python train.py --vocab_size=1240 --hidden_act="gelu" --init_std_up=0.0361 --optimizer="soap_variant" --doc_mask=true
Each number is 128 + 32 x the weight over its row's rms, rounded and kept within 0 to 255. Layers, rows and columns count from 0. The size above them is the row's rms in percent of the matrix's.

# layer 6 attention output (transposed), 192x192, rms 0.226, rows 165-191, columns 128-191
size [ 95 104 103  98  96  95  96 104  94 105  95 107  98 102  98  89 104 104  90 105 101 104 113 100  94 108  89]
[[173 143 156 108 116 152 142  72 204 105 132 123 101 115 113 108 123 107  76  99  98  88  87  83 140 107 159 170 117 137  90 157  79 139  66 135 159 134  89 117 116 131 200 146 140 145 131  72 164 151 118 157  88 144 152 117 229 132 108  94  55  91 113 130]
 [118 148 107 149 130 152 111 172  79 134 134 168  82 161 125 130 101 141 143 143 180 137 168 121  80 104  68  80 117 130 128  99 114 141 117 113 160 151 115 154 139 151 135 165 114 128  94  61 118 189 119 137 160 183 109 171 150 162 155 161 143 142 119 114]
 [109 137 161 157  93 162 124 102 114 120 139 121 124 168 114 149 143 155  69 108 136  92 141  95 127  68 129 125 126  84 152 165 116 147 134 113 132 141 150  87 152 112 116 158 104  72 105 104 148  90 112  64  58 109 130  89 127  89 134 189 151  84 130 190]
 [141 111 124 137  79 127 100 100 133  73 171 123 128 142 112 132 152 107 109 160 121 137 153 137 127 127  91 181 167 120 138 199 113  49 174 122 119 139 149  72 163 111  89 210 155 122  80 153 116 105 180 105 100  91 132 117 120 150 126  38 143 124 129 111]
 [141 119  92 144 131 175 155  93 154 130 165 127 178 107 166  96 151 123  89 145 197 105  96 187  98 153 119 153 136 163 126 134  94 119 132 150 116 147 113 119  91 123 159 142 161  85 175  79 134 105  83  81 139 115 109 140 110 133 178 166 137 133 134 165]
 [167 153 112  94 113 118  97 116 115 132 124  97 155 128 163 109 157 147 108 108 133 142 121 101 195 108 122 100  97 134  50 161 108 118  85 142 169 156 108  86 151 148 127  79 128  97 135 131 162 116 131 104 162  60 113 139 160 146  67 154  78 210 149 165]
 [109 123  94 116 101 166 126  92 119 108 106  96 143 143 148 154 182 162 169  40 110  83 141  94 130 132 112 131 159  81 129 123 112 108 165 111 154 107 107 127 128 108 160  76 134 104 116 116 122 150 156 194 137 154  73  82  66  97  93 179 152 142 185 176]
 [126  25 162 136 140 153 119  44 157 163 159 153 158  71 111  88 161  93 142  74 110 123 179 101 163 119 110 131 135  98 114 128 166 113 102 114 113 162 120 146 134 123 133  53 124 100 121  90 140 115 123 124  81 146  99 134 172  88 148  68 112 183 138 108]
 [121 128 182 126 110 169 172 173 106 140 146 130 139 166 124 113 159 119  62 125 122 125 144 119  51 136 141 138 168 135 130 138 168 162 194 163 168 145 182 115  97 173 116 137  76 127 124 149  89 144 110 140 159  58 125 102 140 112 109 178  86  83 142 139]
 [135 121 163 150  99 143 143 110  93 135 103 105 147 113 111 114 160  83 138 133 173  89 127  40  82 130  96  45  95  95 190 111 135 145 108 181 114 142 132  64  65  99  62 118 132 133 140 123 111 192 137 111 141  88 125 189 170 123 127 153 161 190 149 118]
 [108 115 124 112 187 139 162 135 117 113  90 128 108  99 143 110 169 104 127 136 149 143 117 113 121 138 161 139  71 162 186 141 184  65 194 123 155 107 119 150 103 138 103 106  76  91 141 183  90 114 137 146 125  85 123 160  82 149 173 134 120 103 119 113]
 [164  75 134 132 150 164 155 121 165  57 103 121 105  90  79 129 139 134 148 140 113 140 143 129 177 130 111 109 111  99  89 109 163 178 191 144  70 124  65 112 152 112 158 125 198 149  87 121 119 111 181  97  93 116 106 117 113 188 133 145  86 162 140 172]
 [141 134 160 128 121 109 100  93 152 134 142 133 141 140 168 136 167 143 106 141 116 159  57 101 143  83 155 124 121 169 173  90 139 163 112 188 132 128 104 101  95 113 102  50 119 138 135 189 131 143 150 185 163 115 162 134  72 183 139  98 119 108 160 118]
 [116 124  93 154  56 173 156 156  93 114 129  94 167  63  82 125 107 186 129 165 129  18 143 124 140 105  94  91 122 197  86 151 108 107  98  96 124 207  72 163 140 114 128 181 174 196 107 151 143 153 130  92 129 165 158 181 120  78 142 107 166 110 112 122]
 [116 168 187 107 119 138  88 169 153 157 110 104 119 117 153  89 126  84 119  56 159 131 137 106  69 103 120 129  96 124 111 135 146 145 149 142 113  95 197 159 206 189 110 158 153 167 136 119  93 173 181 138 155  98 109 116  79  56 130 122 135 151 123  90]
 [138 113  88 139 111 123 164 123 108 131  96 108  83 136 112  62 124  82 167  87 127 150 167 114 108 145 134 108 188  63 133 115 145 173 115 178  75 113  99 165  98 168 144  93  80 138  91 131 158 158 138 114 203 159  86  98 133 133 159 171 136 111 129 154]
 [109 132 179  97 141 162  98 118 123 154 182 121 136 138 106 162 110 128  83 141 176 177 158 131 114 107 128 100 107  87 171 173 111 161 150  80 160 129 135  43  97 168  81 142 111  15 164 108  85  97  71 162 195  97 102 130 144  54  66 117 116 111 135 158]
 [198  85 130 125 174 113 205 125 110 188 113 119 128 155 106 145 105 140 171 107 119 133 121 114 156 145 152 136 123 127 167 142 153  93 128  81 134 113 155 104 172 117 150 115 164  91  94 153 148 194 181 139  64  64 147 126 114 109  75 149 120  92 111 151]
 [130 104 133 102 122 131 139 134 160  96 160 154  92  71 127  97 157 156  93 111 141 137 106 151 163 174 108 125 122 137 105 111 103 134 124 166  76  75 158 132  75  98 206 157  38  80 166 141 234 143 139 100 116 129 130 117 143  48 110 112 169 127 100 147]
 [181 127  85  86 133 141  92 101 196 175  77 188 111 127  81 138 129 163 102 147 144 104 148 146 137 117 172 156 142 158 148 132 130 103 143 120 155 191 118 117 107  93 139 116 133 153 124  95 101 130 129 184 124 148 161 161  81 143 156 135  70 173 153 166]
 [ 73 110 112  98 106 117 114 129 144 126  75 126 163 170 141 137  61 152 151 157 115 105 112  80 156 104 163  87 191 172 137 123 113 136  62 175 106 127  55 113 112 159 123  69 156 203 106  45 108 126 106  50 113 126 140 188 103 146  96 101 108 163 129 169]
 [129 123 140 138  44 142 166 121  98  92 110 102 157  57 162 140  86 130 132 170 151 149 155 144 144 128 113 165 140 132 131  75 163 156  93  69 100 114 127 144 131  64 137 128 163  78 173 157  91  97  96 166 103 160 161 175  98 100 107 173 159 161 152  90]
 [145 168  99 124 155 149 128 129 154 124 129 113 130 177  68 140  93 161 141 139  98 156 143 119  83 170 140 183 115 160 148  72 115 140 165 162 195 150 127 109 127  99 127 129 106 144 171 132  88 140 166  95 145  97 147  55  75 110 171  80 165 137 149 130]
 [170  95  69 112  93 124 187 127 103 143 147 197 200  87 140  75 185 167 187  86 165 122 113 165 112 179 142 149 153 125 125 133 143 101 134 156 125 102 114 139 108 134 112 146  96  94  91 165  81 173 109 169  73 138 165 146  77  57  76 162  87 101 146 186]
 [195 133  88 122  82 157 106 150 169 177 122 142 113 143 111 141 140  80 162 120 136  44 138 137 133 118 158 119 153  69 119  67 120 141 114 169 139 113 155  83 124 109 157 104  97  84 109  93  56 148 101 110  61  84 102 164 156 168 152 159 141 110 136  83]
 [143 107 125 108 144 176 114 146  94 161 147 163  96 151 171  94  91 135 139 113 140 145  96 121 128  99 158 116 121 128  61 141 112 174  97 143  85 168 129 206 125 150 132 184 101 114 134 112 155 158 154  91 109  99 115 161 182 162 124 164 166 134  74  96]
 [127  98 105 132  79 131  70 107  72 161  73 106 100 141  89 133 113 132 176 178 149  96 157 164 118 133  97 158 121 148 154  55 106 113 143  96 144 195 114 144 109 168 100 151 140 123 159 166 102 118 129 118 130 120 131  75 127 116  68 103 117 139 122 145]]
# layer 6 attention value, 192x192, rms 0.265, rows 166-191, columns 128-191
size [108 115 108 109 101 106 112 104 111 112 127 100 106 106 102 112 123 101 112 109 117 132 111 112 122  99]
[[ 99  56 131  60 137 123 126  78 155 109 117 129  62 117 122 167 123 190 142 121 100 148 151 143 166 144 137 119 154 172  98 137 144 128 110  86  88  81 165 105 116 115 144 138 103  53 172 115 116 138  90 163  88 147 140 142 159 125 120 142 143 190  97 114]
 [107  83 126 151  82 123 151 161 179 151 133  98 122 116 136 135 114 141 165 108 147 137 110 171 173 120 137 121 175 121 114 107 134 120 124  95 104 100 108  82  94  95 142  78 109 151 158 123  94 163 158 139 134 152  74 123 135 110 128  97 138 125 110  35]
 [ 98 152  73  68 166  95  99 214 122 161 137 107 161 103 166 123 167 120 143  88  64 114 110 118 126 184 105 118  98  90 177  86 133 164 162 124  99 108 141 175 128  90 143 105  94 144 159 102 149 150 110 129 156 160 140 147 138  86 137 171 126 109  81 155]
 [155 168 135 147 181 140 164 177 150 135  96 124 116 125 104 135 146 107 188 139  87 188 124  67 135 151 160 152  68 148 116 146 151 164  85 142  83 176 137  63  93  95 102  96 102 208 139 124 186 158 163 139 122 199 109 105 158 145 139  92 112  92 131  83]
 [100 159  85 197 142 108 174 168 131 131 138 139 102 104 144 182  57 115 135 159 140 125 122 149 159 160 155 133 134  99 129 146 172 133  70 139 188 151 136 110  98 149  60 180 152 134 132 173 128 154 131 137 133 130 142  67 116 144 103 103 106  84 103 119]
 [ 78 172 127 194 179 112 144 153 139  94 140  98 145 104 149 117 112 142 107 181 126 109 152 100 126 104  77 125 152 184 145 170 136 165 111 126 161 103 165 112 120 155 145  92 161 142  96 138 204 102 104 150  91 143 126 121 144 127 189  32 137 104 136  76]
 [156 129 125  91 147  54 170 153 125 160  68  82  82 162 146 130  55 212 121 170  95 124 112 102 137 148  84 110 128 133 133 168 129 139 132 146 101 106 180 161 180 144 178 135 141 145 111 137 130  99  82 161 161 126 112 169 128 189 101 172 141  81 122  84]
 [116 110 110 123 125  85  97 110  99  93 123 144 125  98  81 128 117 187 167 177 135 106  96 151 142 130 145 107 101 106 113 106 115 107  96 120  91 130 131 132 114 148 124 157  95 140 137 118 128 160 121 129 143 181 160 136 151 117 142 112 162 112  92 118]
 [132 133 181 152 133 143 131 118 133 132 125 140 123 117  92 158  85 113 120 134 151 150 113 198 175  92 148 126 135 119  59 116 162 133 142 154 152 105 123 151 109  84 131  55 134 100 121 138 112 150 124 122 122 125 150 164 162  94 124 126 162 135  96 151]
 [141 165 146 127 159 156  29 114 108 150 153 166 134 142 100  90 119 132 134 136  95 124 117 189 132  87 153 153 162 134 118 128 126 113 123 154  79 155  99 133 117  90 134 100 180 162 129 147 115 152  68 107 162 134 139 155 155 109  72 143 173  89 116 100]
 [ 23 127 176  96 103  76 116 128 112 154 163 104 126 153 162 152 115  86 102 115 123 162 123 119 111 166 119 132  99 122 105 116 139  36 105 228 131  70 134 112 133 123 163 180 104 153 165 124 117 189  70 153 107 111 116 154 189  99 156 153 124 124 147 130]
 [128 156  23 159  79 107 130 122  62 120 169 131 153 106 127 162  84  91 146  87 104 140 157 113  34 119 133 149 117 130 118 190 110 160 136 139 136 146 106 141 119 160 137 166 113 114 176 159 196 145 118 120 147 126 103 157 127 121 164 125 141 134 107 188]
 [ 92 147 114  95 171 127 103 121 165 153 116 143 130 152 142 161 124  64 123 107 130 160 133 166 118 165 127 123 100 123 140  48 118 121 183 101 137 167 170  88 155 144 142 121  95  80 113 144 126 151  96 162  92  91 106  68 107 165 110 140  89 130  70 127]
 [193 128 108 162 127 100 119 121 131 117 122 108 147 124 139 156  83 143 151 132 104 106 125 149  52 141 139 128 147 126 144  97 107 124 165 149 129 149  83 136 122  88 107 126 197 150 128 163 131  95 154 129 148 191 163  69 145 113 125 153 118  60 148 189]
 [ 70 165 137 158 143 156 165 131 130  82 132 137 136 121 118 195  70 190 138 130 123 159 134 157  88  87 103 166  81 150 118 156  96 161 105 125 159 189 180 181 117 111 149 143 130  86 143 118 112 177 106 127  98 128 149 153  93 124 151  97  78 147 122  93]
 [106 168 124 103 133 155 154 172 119 108 145  97 117 128 104 118  94 101 145 145 127 130 118 219 151 101 139  90  64 118  46 123 126  59 115 109 167  99 135 175 127 136 172 117 103 201  66 151 127 111 118  92 124 182 103 150 113 144 147 148 197 192 112  96]
 [115  82 144 156  90 117  34 145  78 104 116 152  92 102 158 173 141 110 129 183 119 178 171 153  71 159  63 133 129 108 109  93 145 153 117 167 165 129  88 123  97 166  60 173 126 138 138 133 148 159 135 172 120 155 115 118  83  88 143 142 143 135 108  87]
 [109 110  89  99  79 173 132 115  96 135 136  97 209 167 172 156  91 106  80 196 119 101  97 120 134 122 134 155 133 112 128 115 109 115 118 187 163 183 122 119 104  89 164 140 109 113 155  60  79 135 159 151 155 155  95 211  87 168  66 170 114 100 105 113]
 [106  92 114 209 124 203 157 143  71  87 147 107 139 102 155 103 124 136 158 112 171 182 115  59 124  98  97 115 101 144  99 152 138 121 121 116 150 115 128 116 105 155 119 127  88 125 108 190 170 145  98  67 137 174 104  55 118 153  92 116 193 115 118 111]
 [128 165 120 133 138 110 143 126 173 134 201 125 115  93 119  99 105 115 170 191 148 179 129 120 139 152 103  93 113 112 102 108 152  83 150 156  81 169 168 153 116 118  97 147 164  71 196 171 132 161 166 194  72 150 128  63 112 122 108 141 111 111 115 128]
 [178  92  81 135 150 142 166  95 147 118  76 112  94 139 128 109 127 181  97  72  96  75 142 109 152 141 109  99 116  80 171 123  82 129 182 166 169 123 132 111 131 147  93 190 151 137 153 131 190 143 110  58 139 103 161 142 153 108 152  97 117 142 113 104]
 [ 75  93 111  97 106 105  96 151 102 126 141 134 118 125 164 108 137 125 175  82 160 100 115 165 108 166 123 166 100 101 104 180 136 101  84 140 111 136 139  87 203 131 131 141 128 119 139 137 132 175 113 146 186 128 134 149 152 134 130 162 131 139 110 105]
 [145  95 191 150 176 155  72 148  91 139 156 110 101 102 115  37  68  47 102 169 154 122 158  85 155 140 104 130 150 162  91 112  91 142 134 151 140 132 180 147 110 119 134 108 112 203 144  82 144 149 124 127 133 132 124 184 170  85 128  91  85 129 131 113]
 [ 88  79  89 161 137 172 132 150 129  50 124 105 141 120 133 122 143  67 152 155 138 173 128 141  99  93 187 125 145 183 140 199 155 197 181  82 171 122 152 131 112 144 153  44 133 107 125 170 172 109  73 102 111 124 107 128 146 115 111 123 115 106 154 120]
 [160 101  84 191 164  93 126 169 142 121 109 111 144 153 131 157 101 132 124 174 114 128 170 131 116 155  96 145 149 110 144 121 150 140 143 118 143 176  80  68 110  83  97  79 149  97 175 158  82 158 130 162 130 145 157 110  95 126 118  89 153 132 135 140]
 [133  88 107 170 110 176 145 107 175 145 102 157 115  76 158 127 124  60  99  94  99 120 115 112 119  93 146 129 114 127 111 191 145 158 128 160 155 142  81 166 132 121  77 138 143 129 111 168 160 101  96 113 138  80 148 172 125  80 158 121 115  72 153 130]]
# layer 6 MLP up, 768x192, rms 0.197, rows 0-25, columns 128-191
size [ 93 113  87 100  95 105  89 116  92  88  81  99 106  87  97 100 107 107  90  97 109  89  99  89 102 100]
[[ 81 141 102 162 143 126 115 132 138  97 125 115 123 123 144 140 130 147 161 161 104 107 190 121 140 186 109  86 114 108 184 139 128  63  99 126 142 140 179 118 115 125  85 187 120 119 127 151  84  98  87 117 138 154 141 112 119 111 179 134 135 154  70 134]
 [155 207 161 118  97 156 172  96 160 151 113 135 161 152 180 125 165 115 121 144 158 125  92 117  97 132 121 130 124 142 122 115 115 122  28 147 166 165 137 209 101  67 136 124 122 163  91 110 139 152 134 154 144 146 152 145 112  71 119 142 138 160 149 115]
 [167 117 108 167 136 148  97  62 103  52 127 106 177 104  82 139 120 159  68 133  86  89 116 182 136 148  95  77 133 105 202 155 137 121 157  91 148 182 162 170 187 140 144 153 162 129  89 127 131 203 146 129 170 176 170 145 134  98 161 121 150 161 118  91]
 [108 145 117  78 100  86 168 143 109  50 132 107 133  95 128 117 132 164 124 164 122 119  87 147 171 116 137 111 214 131 154 105 110 126 123 130 102 123 148  64 114 142 108  81 147 103  85  93 115 133 122 122 118 131 178  99 136 163 154 163 117 102 141 123]
 [103 135 119 171 105 142 179  93  86 146  87 162 150 115 149 171 119  57 158  93 129 125 116 155 104 122 154 124  93  85 107 179  46 126 152 134  94 106 136 126 120 146 106 198 182 111 135 170 105 147 132 124 110 128 154 140 136 134 131 130 229 109 134 116]
 [114 140 161 104 128 117 128 132  88 147 140  76 137 140  61 115  95  86 178 197 142 141  99  48 121 116  77 139 115 111 123 143 171 167 135 144 143  85 141 170 170  51 125 213  83 154 164 107 171 107 148  56 102 116  99 142 162 134 132 139 139 144  96 126]
 [121  88 153 161 139 129 123 109 159 119  88 222  99 127 126 162 111  92 142 142 120 208 172 164 125 171 108 101 126  63 141 150 124 106 170  93 153  89 108 119 105 111 132 143 119  89 109  97  82 103 122 109 111  92 106 167 176  98 134 119 120 146 211 124]
 [160 133 132 123 139  55 109 129 133 101 158 119 144 167  72 103  90 159 118 151 118  81  58 128 175 126 109 151 165 157 189  83 125  72  86  78  85 103 160 117  77 130 149 129 151 137 121 117 122 113 132 155 135 104 172 125 138  93  96 118 132 120  43 156]
 [151 161  94 166 147 124 110 130 116 116 126 158 163 147 114 142  81 111 132  81 145 112 102 119 157  87 134 120  82  88 179 119  33 130 127 127 164 128 188 163 133 105 138 115 119 146 157 146 153 139 134 135  55 155 107 127 144  68  89 147 125 149 134 144]
 [141 153 137 186  77 145 199 149 128 122 117 109 100 107 188 123 160  41 190 127 145 132 123 101 122 180 142 220 106 121 176 202 123 102 158 104 137 121 228 118  47 115 126 136 153  83 141 205 133 111  97 120 135  90 154 115 122 101 126 147 130 133 130  88]
 [175 186  94 150 134 239 102 146 130 135  88 132 137 150 122  95 113 155 102 124  98 182  96 104 180 163 160 146  96 140 170 124  83 129 153  95 154 157 103 118 104  60  89  39 123 153 146 165 159 154 124 168 160 170 117  95 158 112 158 111 184 148 144 102]
 [ 59 171 136  99 152 145 155 106 100  59 116 141 150 127 185 118  96  80 114  92 157 101 142  92 131  87  90 193 124 169 107 102  87 110 179 124 148 170 146 152  87  79  96  59  96 123 132 196 123 156 144 145 158 127 103 162 147 117 130  85 154 109 189  79]
 [ 55 142  98 169 118 168 145 139 143 111 156 132 128  77 128 104 178 174 172  97 112 132  76  95 156 151 182 119 107 127 111 138 123 107 190  79  61 106 144 147 142 123 113 125 173 157  66 137 131 100  99 103 108  91 106  67  91 144 122 112 146 172 169  74]
 [115 151 114 157 158 117 135 166  96 154 128 129  95 148 127 128  64 219 182  86 102  96  65 116 135 120 118 103  86 119  99 110 130 131 146 129 179 148 146 113 129 157 164  92 127 173 129 131 134  65 106 145 157 122 111 127 138 152 137 167 100 136  83  84]
 [118  68 127 124  97 112 164 214 130 150 105 140 173 128 157 149 136  46 137 144  90 110 156 112 104  96 101 124 123 195 106 169 192 121 111 146 130 154 177 154  84 148 176 142  87 152 151  95 128  77 104 105 125 137 146 165 119 117 128 168 154 154 118 141]
 [ 82  83 128 174  62 120 172 174  97  85 156 171 105 149 183 149 198 168 133 124  52  98 133  89  77  97 116 149 127 115 136 179  75 112 165 114  97 150 121 122 126 145 109 166 173 126 159 136 121 112 108 149 121 126 125 153  67 113 155 180 175 136 155 111]
 [114 135  58 138 110 125 150 116 174 148 170  79 177 164 174 115 103 125 137 201 117 125 109 199 114  97 104 209 146  94 134 159 152 124 106  91 117 141 145 123 125 126 103  87 134  99 138 138 124 105 105 152 143 126 210  60 110 166 141  85 118 108 141 194]
 [119 117 133  98 100  72 104  60  96  50 114 138 118 153 130 118 119 143  92 158 110 124 115 200 113  93  80 140 174 117 153 152 148  95 112 103 164 100  73  85 117  94 141 124 128 134 139 149 124 136 170 171 138 175  91 118 152 119 172 139 172  81 147 146]
 [112 147 162  98 141 106  98 137  96 148 158 178 117 107 127  99 160  74 107 108 140 182 130  66 103 153 173 192 115 129  40 132 119 131 125 185 143 190 170 167 159 150 164 120 148 173 150 176  85  95  50 125  67 151 125  77 153 107  98 107 168 162  88 168]
 [123 135 166  80  26 142  96 178 135 139 115 139 125 151  91 128 130 103 108  83 149 147 126 156 107 106  91  37 121 101 165  97 175 106  74  90 158 119 115 113 124  51  69 109 167 135 109  62 153 188 157 157  90 112 103 125 191 127 104 138 102  73 125 150]
 [ 84 179  80 159 139  80 133  91 133  87 132 168 135 147 109  90 139 179 102 115  63 117 171 118 179 101 121 130 117 122 141  94 109 120 134 188 132  99 126 131 121 142  93 177 162 172 127  79 135 121 132 120 168 125 126 142 128 156  99  93 169  96 107 156]
 [124 105 163 130 133 114 129 120 152  66 142 138 114 127 163  93 145  92 121 157 109 154  94 154 124 153 115 173 107 138 135  61 129 182 108 134 155 111 142 108 121 142 132 187 169 112 138 142 124  99 138 114 166 145 197 136 124 149 111 130 173 142 127 123]
 [129 110 106 150 150 113 132  53 103  93 126 159 123  84 156 113 135 104 185 108  91 136 122 108  60 138 118 141 129  98  97 123 126 156 106 135 177 154 138 162 127 112 118  83 131 148 102 165 107 178 157 100 123 123 142 197 129 159 169 108 137  87 152 112]
 [174  92 186 142 119 143 134 119  89  74 107 166 135  96 114 146 101  96 169 143 145  76 126 102 192 132 160 154  95  81 111 134 123 102 128 118 103  98 116  78  68 154 148 150 119 125 160 156 184 102 108 184 155 147 135 166 159 150 170  77 114  85 144 124]
 [147 144  86  97 173 148 100 124 206  13 139 146 116 158 138 137 122 138 117  99 165 190  80 119 110 141  90 201 116 147  94 145 132 128 131 139 153  82 177 155 101 127 126  57 176 108 118 140 112 156 132 173 119 188 141 128 116 124 129 159 103 134 106 139]
 [ 88 131 139  72 135  97 144 143 153 157 144 129  91 109 114 135 133 133  89 149  51  95 154 145  75 127 110 139  99 153  75 115 190 145  40  92 129 148 103 111 150 149  92 123 137 140 166 107 141 156  61 136 135 149 144 111 135 140 105 137 159 152 117 107]]
# layer 6 MLP down (transposed), 768x192, rms 0.264, rows 0-25, columns 128-191
size [ 99 107  85 100  94 103  87 104  93  86  88 110  95  96 103  89  99 102  99 110 111  99  86  99 102  98]
[[131 144 186 112 123 117 178 138 137 155 114 167  85 117  43 115 125 174  89 124  93 104  93 161 169  82 150  86 107 142  75  75 102 143 112 158 109  94 118 107 173 121 147  94 118 113 106 118 133 165 174 212  99 102 114 119 156 112 103 113 155 103  72 115]
 [184 130 150 123 140 130 171 121 146 193 101 124 126 137  69 201 114 157 124  89  75 165  86 146 136 155 167 163 139 111  49  73  98 169 104  98 128  82 143 107 125 197 109  97 143 137 181 121 131  79  99 114 121 154 137  90 130 136  98 122 137  94  91 122]
 [ 97 105 153 139 152  96 112 123 123  73 114 132 151 189 122 141 139 168 137 135 149 146 161 182 176  81 142 129 151 132 129  72 134 173 132 151 127  75 116 142  81 149 174 161 159 126  92 117 132  74  78 144  86 133 190 166 157  85 144  98 152  91 113 113]
 [100 160  42 144 101 137 111 126 110 181 161 100 104 135 116 108 125 169 140 162 146  74 114 125 131 112  86 164 149 136 111 148 188 112 137 146 112 214 145 137  95  63 159 190 117  44  80 143 114 161 125 113 139 181 110  85 108 113 110 104 176 131 109 106]
 [131 136  57 149 149 161 167 194 175  96 146  87 111 140 105 123 183 102 135 102 101  97 138 139 168 141 148 131  93  77  99 144  99  95 130 145 130 117 141 102 124 149 146  54 116 129 105 122  70 170 131  66 107 104 129 129 174 165 113 115 129 126 146 131]
 [163 167 182 140 160 159 105 121 143  97 160 135 140 115 133 129 169 167 182  85 123 162 117 123 138 181 150  77 120 115 127 159  50 132 138 112 165 141  96 112 143 152 145 119 176  93 102 188 105 155 142  56  82  59 112  82 103 116  97 105 110 126 136 120]
 [ 98 108 149  64  99 141  98 102  89  81 134  92 126 184  73 123  81 108 182 155 124  90 113 102 143 102  64  69 166 105 138 121 120 111 100 126  83 122 121 132 206 156  98 137 143 107 143  96 142 136 119 133 120 125  62 122 125 100 135 175 155 153 137 112]
 [ 95 161 165 171 115  98 118  78 106 128  86 130 103 129  85 100 110 117  88 134 104 130 155 110 106 137 178 197  81 141 166 156 138 164 153  80 147 149 129 211  50 123  73  95  62  80  69 169 126 154 120 154 165 116 157 152 155 138 183  84 106 130 103 141]
 [137 115 142  76 122  45 130 138 148 169 158  59 131 195  87  94 165  82  85 142 144 164 147 142 159 125 113 106  91 127 107 152 142 114 120 205 174 119 118  87 131 186 156 130  67  74 141  81 110 143  89 107 141 129 110 140 122 204 146 117  94 151  82 118]
 [142 153 135 126 153 169 124 133 147 173 121 194 165 169  79 197 156 163  64 104 137 110  96  94 173 177 112  83 131 140 108 156 158 144 150 153  95 122 102 120 171 181 186  92 130 141 112 102  98 156 145  84 139 154 109  64 123  98 124 168 162 125 107 108]
 [160 160 156 131 174 145  83 132 150 133  87 175 116 121  97  89 141 144 109  92 126 115  68 206 156  26 114 170 122 163 102 175 127 140  49 191 141 130 101 101 146 129 142 108 165 149 108 115 104 154 132 142 134 100 181  78 122 156 133 100  73 145 135 101]
 [155 182 121  85 107  88 154 190 153 149 156 143 123 156 121 107 153 125 129 153 102  52 113 117 140 166 119 143 127  86 116  39  80  73 146 162  90 158 123 128 111 105  91 144 139 106  98 146 113 160 112 112 178 129 131  97 128 130 136 153 149 140 148 138]
 [149  88 190 125 156 101 104 141  92 117 149 132 122 151  80 164  83 146 151 160 183 123 132  97 110 182 123 134 133 141  90 178 141 236  86 151  97 128 121 102 146 134 181 131 140 117 100 110 126 134 128 108 100 159 108 175  92 115 136 149  93 100 120 133]
 [100 180 110 154 143 162 139 183 149 133 112 102  95  95 183 142 172 127 117  80  65 140 119 115  81 137 142 117 113 155 158  86  94  94 152 124 125 136 107 138 131  68 158 149  68 155 108 133  55 143 105 122  88 168  83 127 141 162 142 157 173 131 150 137]
 [112 150  90  63  96 153 130 131 155 146 185  88 105 118 181 123  97 104 106 100 113 118 132 119 170 158 116 167 175 158 133 157 111  71  93  93 176 113  77 178 110  73 183 141  81 121  75 189 145 130 117 142 169 105 141 165 164 113 142 134 141 135 132 126]
 [ 91 125 144 126 155 105 177 170 121 173 144 159 135 121  67 106 147 108 117 148 219 128 145 109 151  69 140 111 147 177 116 111 106 165 156 101 181 110 141 176 158 124 125 124  83 106  66 144  62  95 117 142  98 126 140  55  90  72 108  71 136 110 181 144]
 [122 138  70 171 134 168 115 109 179  55 180 140 153 156 105 149 113 143 149 166 145 176 129 131 135 117 119 154 124 187 117  85 140 184 111 111 139 132 123 123 130  95 132 220 153 120 124 183 124 155  86 166 117  90 118 102  92 120 136 155 155 153  97 195]
 [147 155 153 125 146  83 138 122 159 151 141 159 136 122 129 125  98 139  62 157 141  63 131 158 145 125 165  81 148 143 106 111 118  64 102 102  82 134  67 117 126 148 147 128  95 160 131 166 142 114 170 140 109 160 127 148 109 162 122  94  79 100  78 111]
 [133  86 112 162 149 185 140 117 183  95  72  79 150 111 123 155  65 102 174 153 100  77  96 103 123 154 118 164 154 135  73 106 157 140 139 138 126 160 112 115 160 139 153 113 140 124 140 103 107 149 118 134 153 139 162  94 150  43 191  59 182 168 170 142]
 [164 162 137 153 134 117 216 122 151 139 144 101  57 140  94 146 173 139 114 101 165 114 114 103 145 106 166 182 158 140  97 169 131 173 110  76 115 154 115  95 119  95  40  98 178 153 153 111 146 129 112  91 172 163 133 178 147 118 135  90 139 203 144  85]
 [111  68 138 160  62 133 148 106  90 145 133 119 190 135  94 136 124 179 153 112 114 151 135 122  75 145  76 119 101 128 103 149 140 165 115 156 114 100 160  64 140 150 168 150  81 129 184  72 158 131 126 141 105 133  94 183 138 129 106 161 127  59 125 115]
 [141 161  92 117 146 143  86  66  90 179 163 155 119 185  28  66 157 113 132 131 151 102 117 134 130 178 181 145 158 170 102 158  85 104 144 109 119 129 127 143 126  98 141  90 146 123 117  85 148 104 152 151 130 100 129 133 180 140 124 129 152 103  98 141]
 [158 112 112  58 158 111 136  95  63 147 116 100 143 176  97 129 127 143 108  93 159 146 104  88 124 125 162  92 130 117  91 102 163 115 139 162  76 164  92  80 138 167  54 123 142 134 122 110  90 112  87 115 164 143 133 116 105  91 131  62 139 114 121 144]
 [ 55 142 114 109 127 210  89 161 184  43 111 130 137 189  94 104 225 139 122 111 154 123 126 159  91 116 121 140 133 132  81 151 146 166 117  99  61 113 119 107  91 123 112 127 145  89 186  99  60 143 113 141 143 109 103 193 164  96 113 114 145 182 123 133]
 [172 119 155 142 178 121 138 108 160  87 102 138 105 150 107 194 141 210 169  99 116 152 106  99 159 132 125 126 103 197 159  91 153 210 102 174 122  95 132 122 116  66 142 153 148 141 114 183 149 141 117 156 109 124 106 111 175 130 112  99 205 121 127 121]
 [111 168 129 156 125 120 120 191  95  78 108  86 110 120  74 154 146 151 112 156 150 107 108 170 134 103 163 119 119 163 104 171  78 153 128  83  99 136 107 134 128 136 164 105 156 127 172  87  93 141 130 118 117 100 189 114  89 121 105 141  99 126 135 133]]